Weights of a small transformer language model: MLP 320 tanh GELU.
Each number is 500 + 50 x the weight over its row's rms, rounded and kept within 0 to 999. Layers, rows and columns count from 0. Numbers have three digits each. The size before them is the row's rms in percent of the matrix's.

# layer 11 MLP up, 320x96, rms 0.2, rows 258-319, columns 0-95
100:446472549498501466488400512400536585500542548394560537450464573483462447449453577512464557430541469483550401489565514433465537513548530563510505537488514458489532499497534600557531554511527531480558531442406465544499432520519469577435507506386468499480424484424458523485416554476476398561
105:503451538470539446538547496498483493449554464587533537473473544521469489554522465499501573480498462402523425550554541515418495589493517484536543475539524379603363528482501526472519410518536529564586431492458444522483445510554484487357422527565616431520513483489492501497483470452503482592
100:425481602460457567477493509471476541436471539506556508460589458459492486546506518375491569487498485484569486488555500433435491473441432532517556603578509559541546562530498592460470546449467447501538489441428403471538498508525574528521445479453538486533423533402451433460498617570467436485
107:555536585456461520406515516510500516503461402525495568499445475552411531484489484451455528493515444507563477532537511441530588475502553476421598522480496517494499524504422623498522497424551486414524494456513469498597437465471495486475421524486565559413470468460535479499519630529560363588
096:531473507530473585448472531541562454436509430433589414489428522471461515495437584483504424440523437449504394479483471482500467511517601580479471508632440494507476596436451443520448519522554472586556476416495493501524515513536529562505452556504482451471440520483629489588492569541539485506
092:487415606475469424453451481492517340552433520549552491542519522468451575638461472451483489574527499525530500520555480509538498540504538508524530404505424447472480519472478460577485520538562478553547424523461550407449440466563501546435485535484487491519383551485523448580412529503536461468
107:549503475477435513467478491496462421495435615411537534464530579444443493467569467538554438588489500565531428446518651464446501621420519516444570431500532465513467446450520501510599515518506494467546484532440517528483494456597474530405490458532496524473537507515467505514528498446581412574
085:440499535531463499461552502479434563506478521509518493420538547454448514543492475466475528495567482466504456424447485462492543544483557527429570527562561507460487553461501409552715512578515446500528520496460528467507540511578446532470504603610452532422515595496565455577506511465480415475
092:477450501466525435445509516470529477418498528525494443483544396548549489481479517414497495466506437572596504515567484416483573581462504532511544491619572468439477594482468456533512502605444468518373538534473512473485498475527544369483472638460478510493475508461456520556452589437495524491
112:537526526507486389401448563442497512554515516486403460524521624499409486541506486450476513525511439544529445579561541504384451519472611522434462519576462497431535468480472481536499541540478563410470502491436498513447633494462442546411515450501426549515559544514550441532463521507529513550
098:538489555469530527427515493481463481455493512556519477577447451414501462524535532448497415511505530552547498504562511514495462426433599500478570436561527515408450392528547444485596454510500591365513503458427488381530499500522502546497568461562536501444529491511552372497451417524524485554
103:587399551490550497444498603495490519577461462539479565501452535547505562526470428517480404568516410541517487447520461475562475489424495501505425414587470497465502578493437516443506453455546564589577475483474484414600543413600436521443528547508579489536525559473534508500495512516535436526
108:500402522453512490566505549542519503476420529505518454443604460472540459606532480505551578517516449485511443505561526423519471585428520481541470427596459527520485579432493456464459615511493442532608535471479453492356524506567513485440538504491464582412469616469525475493480491532480499502
101:456437539446567502481510489496570393551483519495505440529543520424438475429483495519427591511456550507579431518597532545585474535463519491545528456489389495396396521538552494503516529586506498429423481431501449426482524511483564549519518443540436395513498468544550419474434487469515468572
101:505511507437466512380468564487509513443441443382515516485447573522522562535498502546517480549560499495528492489475556472510517491481486593448504412450478464520435546368490448513542588578536501521537483530437381554554547401525531495373450493456527458509495540611559519513492536472573494566
101:459438575540490603429460464476504557583451532504466499502527525446491548543479511504521392579532437462568490467542599472518558504549594416470425427500485473563481472483474478418543474551421469468559555463462424461532513477516532565486439515453457486400566443485498457560501559473619451558
108:512516491441564471459443557477516456451489411508559463471504564406436543418562532452527437477554457526553472473546473413442454529514555586419458586575463475485468572450454426503535513473544514421514432470432537519569504509537454600451487546476541547508527474484504579550469590496615419503
105:510455563477506525450380489549498549497532482508480577444402616459502527462538472500501559549497461497542452455556509557511480461500557431492603551555491480523468528490506488537515407482510508469524423365431458482508386502470576541410495522462579478456469517525448468535424605474610473530
101:421563458453544423407396562481496481533512553418520518492480568534573488458536526526475578503554483572488532451603519460462463585527517442473470451467450524484504578477368607493541549531538490512453442565489494468481491480536659479434440591530499489508475551541468510486477518425497504529
098:540459494486487488496468516548568481476496512397637455515475618520512499486487605493495503494495539510506492424532550416518489514448491499417575383462489476542516481495464548500531574488483297506581469451526530451381464499577529508513447493484452512440470590496450520571520512476480513513
099:531481469487457503441489575433499436547484461407578440513541491446529493532492603583526491590521509514553548445573452488493510515497573492582468425494406413527528596437483433543546499503526498550501521464398554477563449426460515523480559514495538441407495522532497595472580493373524479478
099:518431485499399506468515545563490514498532478477499573502566491470470525487487435511608491506560452499530498465522518482423583557498547528434595451558431503584512503362482534479548481471570492496541336575506504394504539513549460419426506445512489463520412548490593474451450539473464487536
094:380512584435544433419553500492583506500490557460538453511531614454454510539601511366467547501542563547482495473486503525517566496461356511427489508447524528572499512490495535512549542528514529373471515506499451480506454474543544512449479515585540488478547580503497500464429411562466506433
104:509494543421449531476497512441448431504501528421532497394568512518431557535444515396521539572589489516599529480486585478363489461470544511574578408533534511475560504504437458462598473488637520452604509476527485546531539509489549467485521474531512465424453519489540507521527526446485444450
101:465450441453501553539538502532529489423482470524621500567559432446391567391542503475578518464525494468528479491490501415506591524424440464493533547560472425511500554454441370557576556549433428546545470439490511487529507525517540474447545507463558483480451627539486528549510525440512504462
098:521450586471553438478529366497573449522464517627558490436448463467478491529495470486408456549501460575517528586489518481506518488520539397537536559529474450531493531489475544493615505465451384538434569474452478461529494428521623505430500494554509447457467537595443444531507468499556504470
110:519520517446501428440461554517529545508476552489512572512536494524495583538475515451509521526544487569520394607423546503431391590488587420489496448551481452482423421521414401534474531545525537433521409471470520488565490451441490476460555498468525530523508597580502545556582542417444485518
089:483481537519464579542556530450574510529533505473507455405480430494432495443507613412457482527523373518495455487492552487494511498507549522559510488495607513368431433494446505449460540514447565584530564436407461447526484546485573568386480454517542436441514543545487552547521476488523557471
087:477451486410497464508589456549484467512552505479491515573514568449484526508408470418542555573557515486588453462505528429513512505529562449555569479533394512522439544506432494372484576518482513443580404443418613496455449509433481543484491478563511424458552472433528467573549561497511509482
120:426498455456408418471553506466479504477523552469571557536567516437518523426467491512549560457572436520550510476578518531396559504485556480551512530504470529468557495455459565426457457479560476490554458462541507439412394524514546477567506547586573384435491534557612453581494490479533445502
109:522522422445464537526485492470493461504411479485598544499448499355421553497495534558492542472529493540544510592516446475525558492502537522537460522571417498517514517464467453486623481563469380404535501400518425458541484496574580525505480427477528516434468470575551475497545456521612516448
086:366452544461434403498497591528479483521509441430519521616483458506477459512451509536497611444499512483540514555483557584489541489528554420464590453525541488592453492436531415535535408463473453542488447470498460478444474436525476517508581587531570445526520478546521523429495569439431498449
101:467480485472480588432489530525518558533469503452532482539532518513451470547434528411334441453492450550501522388519411588515557571463514504398518490591466525532437459519461589461500469535494431534585532516538522529520532472540525486486408446489472489497404587422499522539491591533556469529
101:518483490463502401454427471461501450569426475417547486450479591498570564594515528540546498519493414502516486531510553492555488528488463481465547532516434475523492530398542570557523495495561492472509510535438463498395427533564411510428596510422458509428498478448580345496482493577550531505
104:531461605579492401539470512493516491431557530497488531504548507403416594475524427466424473585480501623588477571510389428429565475497470487492529464513544461474513583489412555390472539471503512573540511488513510462453505498458443453521523613498497492525423559528513435491491482484492452483
102:519465493479517493538451404429601486593538541481464476586571486509471495465510551486552530485505549515519491559575468543450496623422542351586528470502538510556480512459449504459541540481449405422415554520507469466409481431509551527401525573506543551432490527451558490549513528445496497460
108:535438551539429476508398464523510520555539417563554456437458452503476522547571484573448481590595486632517434494524424487600515442429477522563508439586428514463490466382473443457491514470542420571562521512512511503554475469589480551468561431516509517457442514517499481541441451477501494507
102:525580556423463512423481462511538576608555503374494465484615473497447517567464506438498517596537409569528457517492472478502478519472526406507505445483529504566448455461460496481558481467520463383518513498507528501553516438468554521477529478583569525402491505431572587486559490409456497438
095:563481520415473511498573564525534509470563489530505527527488588534402583479435553504546512555576475475570459475546445454483538460381529584565555475509536458456417553474500426483516405434520488444532452468520457501602468485502506523458417519396579467485410579477518495472435524431443503544
096:463551525469511496499376485476531533594529451494581544551475515519450541560475460376500482554485557575482410456490432502504511478430505505465528530600514513580430500486416507447526537498542379478455473497517454458462538379548484462520598468578513537464527617511504543539591543555513496487
088:512457480456465510514528508482433502602493550496579496426545388511529513486536468506541497540478387556506465542532489410506456502470475416508599578614525515498471447513502431538592580447488453496417496574441525402489479520501543506597653461455540531473472517462499440493490556521461534546
101:510326496447521420475518496464540456453418501409521441548503552463526493485470561558445414515520446577611432508553551585461499485511466543502557450546579450526471553534499532482487531459522492514590498467497430436396430504481490503505544607467421485514482516510438563588498477527455481471
098:407400513462475434441454505458598493484483493485539546441509601547489532578509588501499544560616527522519455556515529472553532379414511465407525455568472470485551518457472440471498481521475440499592423484399480480460422451521515575477518511539523414487495523545557451531432582492496500543
100:536523516505461529411547471480514517482454544502504539459563484433405544507493541398482477590527518519520507536549410460460571587478477509579567501452447495476403529552367515461503539398526467493463423575557476505403500491527437560485539515489560529413485527405607538542522475481505549574
095:433539460510509348477524528435477518569535530408520466474538547565431567518516426466486514588521548507520540559545588553489457526521521379477528475499510527423434499457480554499463455505535559394519510520476518485453454508555546525520601563467515394511490498639525484488451438474465454576
102:428514539485505439545545509417487468407457502496575628481465493447414549487503577480501555475566491563547475554520492457454511607448551515532558582463518453400493506485496537563466495503567587422509438520535571516486492389447463511476500546442539445522457492537440432552387508509483561568
104:582421541491493561479526553429545553610542464354504479387579526479390489521501516478465472483451487517520538527542558470398520587478532558468481511466542453487578580442482467531494561496509502461536553480528474473488483493636499503410434564517536469490444519456494505497394461523460440534
103:363449467465394596498466503471484608510433474511462454534550498402406534485482519470438447529574511480548518473491558525478580490445602568508502562622501462565441555463505483545550462513516488415508479479526384488495534448500481446513577548470550509482383498502481502520525568489510482517
102:413383500520470567502523566449535507602519472461448569545451491487486551500482580511433416491451458516529465535526560480497532503467480438476565394482524460476431465463496467466601469455581491447580512537538372478482468461494507477494528507398543518493572553459535398548577569503525496598
098:399460536497494408475419521502545523588534497509534626497492474479531526449493549419504468525506495567498402413483533485528525336516492536529518511533482532591474482514446409527464556467494457429561479549461515517471458485517573479419511579469560449451470538424570504569562608485542504480
095:465438537462464478556533513527515596511472451531484554458611437450557578621532484399572571567508442465521481527581555473432501541540521528519431405437541508455440515451465517469502467498512451455564480462492503438444441492571460493495528389515600468417515542519467464496482532535410424519
109:487474522480505360510401457465518559500437501487556486368510500462569606495551509504504478494595553529563414579522511517464523479505410481484511445505473436498547548477499478510521529545515556516627442519443442523367539479575460475506536423465545527434460529545504466486535540475400439482
116:514530564459357449494477605453545440545503434526470463487490482414503538477509586448414495496531481511601574570511509493455529502477518485460465449541538449428492489438528444505568472585635504478498528487422455521528485459500502575464571544477552413441425470530571538463415467436558490525
102:507519532499517496423477480471482480516517449432493523527576461494449596565488454554537491511567425562512429569443544414454470521444578473491454494565450469397478495421497458432541450614587494473488524529425534500542508548540536550557509498599568537456414487500580478539534379444589517497
093:559542508464480458482568577475519511516434463611543605480446436413434631525515512446497568529496451460507513448435526426500536451461558510537505506473407481518546440500508492492587419524592360461497449518478447498495490442524531540535470549502550470460434521554433456463526621508518487531
095:459431406519488531514418451495457479573519617451446537444572482489611500521535529544460572517477406549528485497563526520566534513500443509541561518575466510477447487451477536525485468534508473466527593409499517454516385510666570492494544447479489383425474522555547516520489457490499475498
098:511543535494425437424379481546508539512453414534510502403520479447484568584522554427432527549559505521517486570492485434537505475521527483467603508503412484497534554452535516429453556427375503462516508414505473474507501511501473639441517473523550515460468541621443437487530452491552509555
096:482507483401528581539492623459636488463538457482550470478506521565440514512598504489465361581467528491478550501507519474460556501488491443489462501527493482540491549414482396474555498460518534504480439441531466460598497469536483494457436529462500448406469517604478466599442540513576549432
103:468474494508468526521458543481528567501546494524406607544528623424517580650496416526505469582502532552485496564541561432487489523467476460473467402475490539528519511433422538452534523480540476443524368475460480389549455471520466557561531484466479497488465548542447486527503609499571495527
108:490500445430492495491513578392569421449404519510450558459437514484505580580465511525412443534512480498565521506511481567491502508485493521486609473545539459470519474447494493396607467463594447497493437532538506364497547502636511521486492568462481417436520544495521447480444483474519578531
099:443442453503476583434494498421503544476539573499508494446492461484504488485511536414531565505569489535471406432433546520506568487391567475415572526557563548585559472373523516586542529598515473527564486485466508518474479466554569574464502511480389461487428583563426501537478492479526513478
104:501429475458507530515497482523487508530477515571630538486524467446410504529461461393481610539583469450538541502525493532495593532445616399534501509607461548482449490474503514456483489541390576473558415466490440454542433424498503518447511478533461505444506474618477493525497513517581419485
# layer 11 MLP down (transposed), 320x96, rms 0.22, rows 258-319, columns 0-95
093:447538435555461508462476477619404396530446477536533534447579492492540493608486411518548556541449410509511469480517561501464520488423485502473492517489441472516412529432529462478498435524543445529486451552491568475509491514516524479470559413564648433523508558544511540508590477398559453528
093:603496476544436480464401516457562533530525524490474493454511405542472468501544505528583558421563466534557489578547411479515543477434496620445388498505456518366481410485417419589449530520454572469480541552471453485534570510575558526532480508497526502520493530536491511545457537526487419496
100:696498521529555436537526484555445415520521538442469526418482605471436453478473470524565469507491569504519499518512518582471480534558491581560498394454486529575514504523507564499561493513541434528417392555474525500449531481461443513495514519521428451458512505615459507514439488436442456541
106:495400588523508506527542489540509542559465509459482477553488520500510468550456463500505539521536412503469530416441477558364494370475489514496509465503496601494435346487480475497642515481453538530459500541505440538607498521575585473564502524540550471495500404512588553509483500448482539485
088:502590478401538494555467495590537505531542385454553590470493486490558472511558538489541480496539458549575614566547494458411461496504494512463483572455515488459520524504440526519514523476462485535461460393452509360566510529492518478462473419413507464493441566581476521369546579499524504504
133:454436549434513523482479505512680501493470448592525492444477568384523496493524476486518518566504398503586455494520442397481512540553521597587471479538486534443367484508434399458517547449527486585521471495475443440443514427507483509522556526532483492492545477544558533514526528517552537468
108:442499477472542504522414490584539478503503497468540518532472565483473454391504541594469557513420465533571537459506445481445494535492476464543435479422431559418539517588475592514463520430460534509552480506499474575493502542504429391398534552498548532436475481524644500450564487481536619510
093:464495591545478569494567545507566477554444539536508414604461480495564521434536518473521481396396520507531515560459497574444576524402552482526453476430510510461476530421532491498382573485493582453454464573450467594483518443432492579581491508457490523535515438496446499440562542467475550517
101:420591502498534447501556471496533476509501448411489503380458560488386398553553489403549543492432484489541489535463497616488489566511484506521526511516479479581478502501597576570525470441448541461395566553450531518577477556490447514473479531526587530446474529430509522571541446554478452445
108:440485412426541498568551453550481459466489505440527411514484517502494444479463439594436524528648543477435544554452577593582444525485534544450497395461509439514463409432567532542449541487535517521465586497477441515496587507455566560540501496438579550500479470501504412561491498488520528502
092:479406492473559526560481436568510542483574507508448458503477610471437524537544482487454498395600547397570360481462542454508539601486388471482416524416553554540488533536486522465516546469435451536538461499553454517510463435585540496481498524525532576545520510554484530426520472558483469518
104:545577549436499585494485426534479495440520484478594530439472441541530449423467457466550577432587513490548528563541433512550550507493521500445491537478648450464377484499415457498531559595496541477493516493402520549540410553442545406482459435446541499507482510530503547455530551478478448502
106:413526435527500551551490521546453505578586448507547517579538553546429433482561519518529351491509582489444374560541529482505527433504462507452484474551533417490558501519411506499560434455531455491508503500496570485538489420497515466528394524507559503575530493498425521401507440575440538549
104:518468487502449521565499462574470485406517578567483522589440479533499433540526378438525476583467526512608489474470471503484505506534511468441560501566559451500538476606367528539489515469499488592485518543495506417518540540496473396439400461591527490555439535486447426528436456524529551527
092:515485466520565540554450509463590545476460482513528483577534420541543548528468398489441474479449433515585479525441419448527533503492520492416516495565404432451512493493492478548552502487464454557528587440434566348536507495578456538540527527549415417513555497591475409505543508558489564515
103:495480526507483498510407476554658597524534514501482504491488482471528542474510504409505551503445468549489585468432470521407424488566518539569460494592515522455392564503536422537528444465513439493452424535552556546491490535526543431486566471448572405559458437554511576466499440438495494576
106:535458412564485568473560476457495541569429510469511491510514510545589474435547536524360547457451546487480625546526556491569520488443550484444446490428418478559545393430556512448519510529430364501512521534507551526445548617533471487532507474517541483516480533424546477452550510478449509513
109:498532530572455480552520556450585474496553484517539496469468570554426440455605451478478525434465471532617530536535503498376546479542473486410568545401502489511428474535461431469468508407537528462578491500627562558516472531525467526471444457580457529537459549481490575478480479547460459409
087:529488614568513583451579444533456482538550489494510417476561455502546480501458509448530463395500462490471501484416591448488503441458501588491523512603450530442487456471585507520484511443533536481497599526505552430549461461533576544519429469455494529465521510432511395384512565564593465456
096:522568396545541513493549470484540398495447506620479449483448478561477479554460549501516392531539453486477428485466484550470419513542475515601475550478497519519536483514468592484481542508457569421455426556588518496582569470456495604472473500471545426502524515386533566560438465416460536489
104:503464539488480495519483486467505535501535582483592396444502554549581539593498449437460502450438494580459553424378519499507599536573503579536584448418522515490604473490458539526472519479521552465455518544427507466556495471489516493444445534443526401470428528486464447611501550529412509521
098:523500415558467495470462473435535388503509554604509544561408593533539496490603466485494512469596514506475454470448484443509457466527522609422500443456489550523502470602554591483429584504431506482554589506516458516443529492541454525505511521458493542500492454339468563485486447479521507532
086:554609487471468531532481519521436482577445582547577448482491426554449481472476430526544561509489535477470490403423541433548473520491579445501530602448440466465531434406506460551489542562543450501553617553511530403479493500562498469549511451455513466611433446491532459585505524502508442462
118:550543525448555581448564588505344514452538514512480528542533519519490429546402487520515496494409592471515595467502490469525542448569465530531525501522506598460504545475555481506421444492529545556529550473407465508532505409549443481532525493436489542495526495471449427368473503541479599434
099:582517449461420466457558423401495439570523574583480582515437503503425444500459490529448521539432483512528532492548485627494428550573571583540523456482556503539567486503538540530475513496554499435539534495536515455408461468531540482462489465554547424511515569466474401371456512511463435507
105:450492522533482504518540427501540465393464520583496500551456453459557598483456495476525574463434524588589475534492447502563499554506561526390528441492497484550483489461474480482538469445513565559435499550431454442527506540514505592520417511486459425426606625559594482496433458456497438464
104:469501510507477483534527461508456498428539431583558509536491540434541562498559441475390468563424538499472540400560500475507516516479458489502551493416533502519457583546530492517515474471485392622517547626535437483495480437448429435517460498555446583476496453578482598465540539592425478453
082:452520548461515491508568485546495407478507475492487480404534539487493480529513484466586500576505442494522563501621532520412504575464498600438505508489506470494479493564464506511594525414564538419443489561538477496472472497359516522534658471490426513484423425436569474444514572494514428492
094:587541549513479469432422482480596555479508556447525512493500439381629499473515367524507400547542433508449528508486548488492409461558417458482599565495515499535456476439513529541541465463514520482480600519445504524579556415512469509528503493405515565599537510514439506477546488494503470518
120:532528344542428513474653505520417500517481535480480555514479521500575569502345493473457540494515483497504643471422498499503557521504517401502512517485447502503556494454604506430466504477481450536512389510497524472514458596479499524493514466492469489489536586558541517534506429457450548542
116:446488479468484444571461460526579470543497442465463476546485522454478403448536507625479550555486429382697524587511615508552512435475505484556468531556546509464577455522505501495524491455502472444488560445512571494466509532462556542596503459445441508428434481501475514504521522483487488452
077:592492445494464504499540438470518484486436537562479523398536467541507509487556419573500459524466416569607451529485486425471552538482465583462392508505427541425468493517442470432545516516557499521544516515562603438554409551478532561445494517518439537484470519504496498481514421660576498503
089:595537528484547497494457474503529549555414530489534460440601510496503466469447549517498421557408509560417489567551560529540433519461580556512562558507423487462553474497464481584510404446504508411493568471549418546475477516520511473505552501549528450493548516514448548371371463442480533432
095:510603501518384462474555434522446443475524447467440594552492499457575479494514452634448590535514505539410453604518497465489464550492525538540406479460542471436506456512564498568397501493529449447528440533499478529527461584498531568543447481423576523518433541481471470513480557571539542465
100:524527473398500517526435460536491574524446547482587470458504522516545458475545603521429507446431522593494463561404530529459440523611528542465523492516533529496474490501545365432591570580440470518528595538551479395519426544470476459537488533391523437456464460499505471502491478552473518467
100:467557463474417527400516482528547484445480513502467524476564520504442512541515454461540571592479381481529508542489434555586452500495452490424523537462537411475550459551563459589504522412538560441532548516547571562546456529476434518457526456544466547478545517410514505485468413522512606364
102:441532476527421460439548447490513497494490459471449528576572473563492537501500579516437460470557549487426400659494516533461458540467496461490514520494551529454505581518477527483403523462526610414485577514544549474509442421518582469475540574403569474513422518436564532476478416546514514534
111:491498525468412427550517497535594458487548451461512478448490564519484522480505408511472489526553394426500500496540510511442566489437445482552444589522593582474478574523354461507476507441428472606502450496483498582558559459511538453472522401509508560495525568572457503540538530583436554486
096:404521497540421437433515454442605480556549489420551512472492463473502519579544456552433536442486452524420507510561500577429388456535498566516492430569541450564556603601503474513528509523440499459490485520496595501431521539539434586523569545485488530471474451504503411437452452514537504453
091:413545457605504515521577583390452498624496519441531510416463523539492408482498470587468491514524508596435487560554465455473437570470453546469482526556450455484520475483527483469493448478513569514511544435563563428474499515529408519465542580468582513523441465469524440427423557492573544471
080:519465487534501539464495503491482477458483447520414538517445552466493536498453452608501488538544523530540527555484539522482450500451513517429382476436564624566572552577596534518505473606483505411545490464477437552495472442532469507465434398522425448462473448553514537529656483469551442521
112:483450469467524489534493445578509486466533595492505430562512495585484506523537490513643483573446465512470441452467482507489544473553477483429404605517475520561504450540515606517480556509470562575422509542527426476620490564477453464457411528526476398468520511496541453477409437593452486493
145:484466507458439482595495527417594562484448429494538481405496468460467542501475507469493478548477504476593420469470530405497534497541501471604490446518486410526462491523531484461543594466605418494521425494499451448517538507551538578559519557570575444439481486388561499581514572433513477557
100:413425432332521494472500512435555554389488463446502532497342406517561480481457529533503518407492484499582608529545584547464551481434485497492460500548560525511547511444524528544552546551452541535460527515482541471529492426473561419514473463508506504521565515498442485556537528523552534522
088:483543559434503491511475526461532517408483402466478496568474418486506515476504483578459610402471478496412530388504506472408582491456537509557487520498487616584525463467618443520589492506481499554547495493552562509470501597569494459493475499502511412432466501455553476445471572524514585461
093:516444488532522528530476596517456496584521568592436414534499514460520412562467448470473482459492455469576382489476531561552458414545502468511442458579464436522443565460511460484498525483488448583576515610484548567430571580420448514500507535519386578478495534485536477546432490515463469508
098:446519506529540483473535525477520526360485395440557626534487546378483481488448533519471521448532565519558463534516486518477525518484585406523523458531525505546527580424473604425493501556487438544542430399466460572477448511512461430494517387511501524449518498509468560487569460563475517577
101:430531517583549502583574459414466348493484635527483456535507574475479508514442423454452497496475474568406560530483413527482510526499561471500465548584488436531440450391543467448504466500607558555523528500541475541465487441517504404579500519517522545491481532487505529475487427484566498532
090:522543479445514450523591514499449447497542503470507477543509523508477486456474485483430342397511606535513497618432514523432413538502523524516470525505437471511413487506500526501412544529417562537537562578517491422590465456569519559474497495494493540505493604544480501464415502540404600481
088:470511407482592421503554563480418460478524546624488554459529444464467561603524400437491615489538519404463489511447552534521523506502505517497471561486520415417576407463466517491437492578570492496487536414461449500521548491503503519446554466565485558515575421547458486480453508562531480487
090:526516496508477491532440521450475576505477490577480521426507567513525493502513410510510566595544545551420447507365467471482537617557526636484504520439539526577487456489508491523454520504411489490453444457525528460530507524549432473501481389421596468637492467457441494570530462481521468535
115:523517571541485499477533477608551505474566459513527497547524398491543554551560534415520462520487519536570492501454551476435460513448506414461423583585572504473459564534457523551456357591541463510432557432432493491455575507531494429512546471578464545498478421498516537445425479471443573463
129:519570542489496509539467442494608482440557486563487482469504600407409515507527488527531453500569458515386474421484479454496477449478470468490550528549567513414513493555495505445508507510488583484521453381474498501595597555460541553454464423505484530578509453565528469620516562497463383519
105:485578504530429424555506498523556456440519474500454461521486482504454448393535469430526532471424500495592514533483436474520549547511429599560524388555497478487504542615494538481458529402608515519489498492561489490428507408526480521541495592459490444507503499582521538472402575602444519449
086:514494460561456588464529471476447379485582438373455470508423427475457543600503460516452473464535553526558503534475535552450447570586452571491532442515519446549546472494502459511461577506524464493446586493464528593486573405485489473496522573442496550512493423516541582516532498406525497569
084:507420451456594487539637498547461482450397509581524559461526573486536520501482436457504535592457547514471389526491518527431518498531528540410438462549539497421462435468584415602514507494502455482465533412449558465577518442437459492477537538530513513529568481540459527531551504508559418521
087:490486488448492520438551520386425512439540523529568451539517445572471539406457507579484477514385400489513614436484355534427507574538427472441455472511574449498487547470489518573543512555522581514508499462506536507558529468550572523531469425466540534547463559498502434480479539540558549480
086:566432462529511463464392452507342444462518521491429559509577482443551487540488471552505433462468509506459500522553462603640455506492554581474479525529455408425550511534536503512512548547515533527558591536446544492494459414468518470434506519638497486474475441569472504485515482467444532509
097:516500482551523616509487493511463492543580487475468426501496443453464496437528459529486501459494464449636475374412485570450489447504622542471529538541498508582496541412507461494449488448526530476425445541491506580528404458540516490491551540346458538539465516505500524522591507529515581553
112:414618504498510455553481469533357523464446538534462439477519508537508496458492442469528569519447492588561483524559530585415497468487553548550491476500437509475492475420620553429441524519421454480494424533471515517520401607532501502546457597516481485583501558449531488530460510587504436488
097:560510483494608484571498484467532480505442459389452484511571599571461509387483469484488598475353463465515477551519471524516505465548496499595540515413482505393488488553480498487575497476573555508480570508493564452536498468429477529560541420617513556430535429462485505481505526547471493455
107:425463466467490575492565433508548511452483549431461485456475508546539469495494509478515526533531530552676487530526578482530434521517448582468493507482536431356411536516564475505425540473501433548428489466582442483424549479545514437485478543485585533555452477554455512516571572494548505403